config = dict(
    extras=['capped logits'],
    optimizer='soap_variant',
    schedule='wsd',
    decay_shape='exp',
    batch_tokens=[32768, 65536, 131072],
    doc_mask=True,
)
Each number is 128 + 32 x the weight over its row's rms, rounded and kept within 0 to 255. Layers, rows and columns count from 0. Numbers have three digits each. The size before them is the row's rms in percent of the matrix's.

# down: layer 3 MLP down (transposed), 768x192, rms 0.139, rows 675-684, columns 96-191
# gate: layer 3 MLP gate, 768x192, rms 0.151, rows 676-684, columns 96-191
# up: layer 3 MLP up, 768x192, rms 0.151, rows 676-684, columns 96-191
down675 100:131165123113124115127182124058160147125156142142083072104150180106080147118111134109116178131088112084140106163134115120115158172127096104126080108132159141137145089095098065098050117105079117121117099079139115157094151077104130078196124058130073135129142139116134133087175109128133101072
gate676 111:096151137104154104138095160152096137184123120110138111136109132136108084135100117108122108146097094095120101085097086100124109134160134115142108062077140139127145126106133155124081107174080096117119119102120144210107139106122124140138130116136129111208121083105120130179116126138010153121
up676 114:178127112186130177047148144143082105101105154065153162121139134088108122127115154137086124084123104157093137123095140087153134075094150123178138116091213127149164098132158120165156109123163180128132118160118084126161113132135154175119196120108089104108137128133121140176100110086163133155
down676 112:150144154158068128153127104111176112110090122150113141104161133085116139186098125141057187107164149150149142133134163157146100126136128207164065092112094048122094070198128151146200097152139131078181098085117123182103142152114181099158128105186121109103104125163119123119138101115104130119
gate677 106:157212135129101142123117158122175131099131127137094060152115096095183118164063133137149131128133063144115122135140124117138115135148103125119118183178108093072141148112114116123125158101082173095094146146104150079103070180101189176073158131140109154154101131128100120131071109175114136133
up677 098:076121147136163100039099115148087099168124100142178190107133121184156127135128134124102160157108176158125138128127136130145109123111169133119158071102075104167113119150151099112139143118126051126126122060171110085168173090135060085201125176139157098090170131115168175096183161073097149098
down677 098:181180113119084143097150118148133116059138114134094125164186090102141152165095152136169133177174120137136126141139123092160105111119138143143154125189117152137181078148130153138082162147119159066126102152144186113113115178135164141086102140126143176203086132102076096126120102133118124113
gate678 100:114121156125138139090160084086129161151118091123193120092130136093168094106110123052124120070135081156096104152175167109104168136127146100168151189162144156169122120117110148136105137095155136113120151140125190146074186114111160090095176079121113141118114138217144105117133103108084170111
up678 094:132112119130131157153081123116128132161149122139148151109072131157124145145113104127079152153073156061118137104094096153165104176120169136131093122130140115075171181128046047100126081190130130145136161069090115136154104057167100142153095115165120143090125125113078184153148161096149110150
down678 100:118151177127107130091192099102139156120124121151131079087158149119124118102141122080154124080143122174087078180188175137139153078134173104181138205146140138149141112079158158105104115044146150091121150162119148133133161118089163119100170095109129133107145126157146100129156111101109152100
gate679 096:169066106129071170076117126117202119119109076160102056140152118105130152111150101148142158178133132099093050151172115095122158182125086131188146149159124157176076099115114165146164097142190120060071048124117193124145122142093105120147104139105111186094157135084124157168145105115131120143
up679 104:166138115121154119184138118132134108154118118107083149139191134200105135142090089107179165115164097130106116179226054148113190137162146152189151146104165131120118175110111101160079134129117108141173145151101185105180150155149075122165168134154145096059197100099147177066106116118161157155
down679 102:107137107129155140126160090190100100101121149165163131088119121111163134139152116090110159150088112102097180044080107104147137085107195113075117113100159138008126132141111115097098104135118137169192150096138114162079061117103128130057115116165129134141089178182133086184163124157104149097
gate680 105:186139122108143111119157217147107143104160196141142126130147115125166117107161133162141144084094101134092160091131132100217157091131164151119197180094153126177143131162084172148197073160156145100138132117069117175149105143162142153079119135151124179107123159102109088166086160162087132151
up680 101:142157110157117151112105141088085156123121095188090124150131094177099104120111130100143156129151155122147155108079151129124085094109221091094099231134151114099123094165159090146126102238150161096084130126097123132098125138162162143147129088151085130164128099151160086186105135126088122131
down680 102:177134106112142155141141055143090072153121078059149181068144140085145094090165178130153118174128099112133089139137178159099099161128104103140149056131077166078164102076103133160175156102083110121152133067141164118134154081072084115139125122165116055107082081103147125084163123155172092114
gate681 092:084130050103122107110194137111157139134172146105143125103105162132234113200086142189153123122153086152076124131153176127149128156131110131126130110150153147131097107206119069126167120149156117102128062143128170138094084141093096136112146142181133119056103122098146103125086105082109079145
up681 093:155173156111117070155121121099153078134122157076140129099102078092120106062164106146145209146118078073139139120174137137147114109135150115128124136123111105133119136141125149126130215090097175156158141072164147118163140139107121110161095147177129156162179115111123132116111113118167104152
down681 100:195126159127134110165098108126067152078133085131090087115114139132169137123166127106059129139104206149093077132144124180127090140091097139174122150137113124132083070173124137113134121167082093174085092191113138089109096096173119112082095145116118163126075131068102103124105161181135089121
gate682 126:136141121101139128187130146099106073119074123106093143183122098124104107110137162172098173120109167133151148094130164149145102108163136136149104146140115095174152121073129152138133182106114083114182139174119139117130168121098149111150102095132135106123103175139122129106131095104102065141
up682 112:112177115155164103148168143109124158157102176182121129102141140113090110131166090141073157075154169085203063229122162124067092191142124093131149167099136144187154154078128148113088114153146088129132122108097080117096158152123098079160086056148107160161135126163140065189126104148081149042
down682 105:123079153084104170140139155147095170062155143122116129111092150093142162127115136113168122126123100086088162099126065114154159097104078106113096138139155133054076123142111057100126144098071152110116178156132165115105066105104134126110165213080122141097121079149121139081169113148204103164
gate683 095:158148134075118175086128174117104136125103110137125128086177142130094087154135186113098142178127100141107157147101148126194126145134143193159052104164115117199180144133114093136108106185123199122112115091114139185136146116153149106151068160156119165070125104137200138172100156071142134129
up683 085:187058162113118155114106151147094124091147089126128181089139151192083114164150118083109144134144080141120172134099100116122131143140125164143090125149144149189184118181108090148123122140184202112116111113077123203102115113170111102154096185136127151123082148171148112123109123096145167124
down683 097:145120153151114124176124098199190152098179109105131133166151132136171141135198066162098112137095131084145148112119070122098181118188152084091167115142133094070107110129146119098139073107173114178116144102149093122113057134164142143110175104159159180193173196136055145087166118151115173113
gate684 100:112086160130102139110127110080147128094077134139158148105123124105111124171164101080129126142121075155130166122129096118135147089119088105083127154118075135031174103124140108075149155127126130149138133127081141124087113133107164106161182147084105138141149178165100137080150107160163167168
up684 097:141189168143125137135067148122096122175167075099148145138128141119164149112088139123094179093115136112143124115100122138175120140131153186183114060057111178126089141109148149161146043092168044092165194117152078103131109167107122181089133094129122092083138157131163128146142118201053095105
down684 105:178106162112097128201118166160110168123123142155131142044147144135112148135151068130181159136135093151064100138192112130147121070118077088116070143196101139123163145118134121096143172155090207137143136109067138108146140117137126136120168125133168134147150158147073199096133141109187169172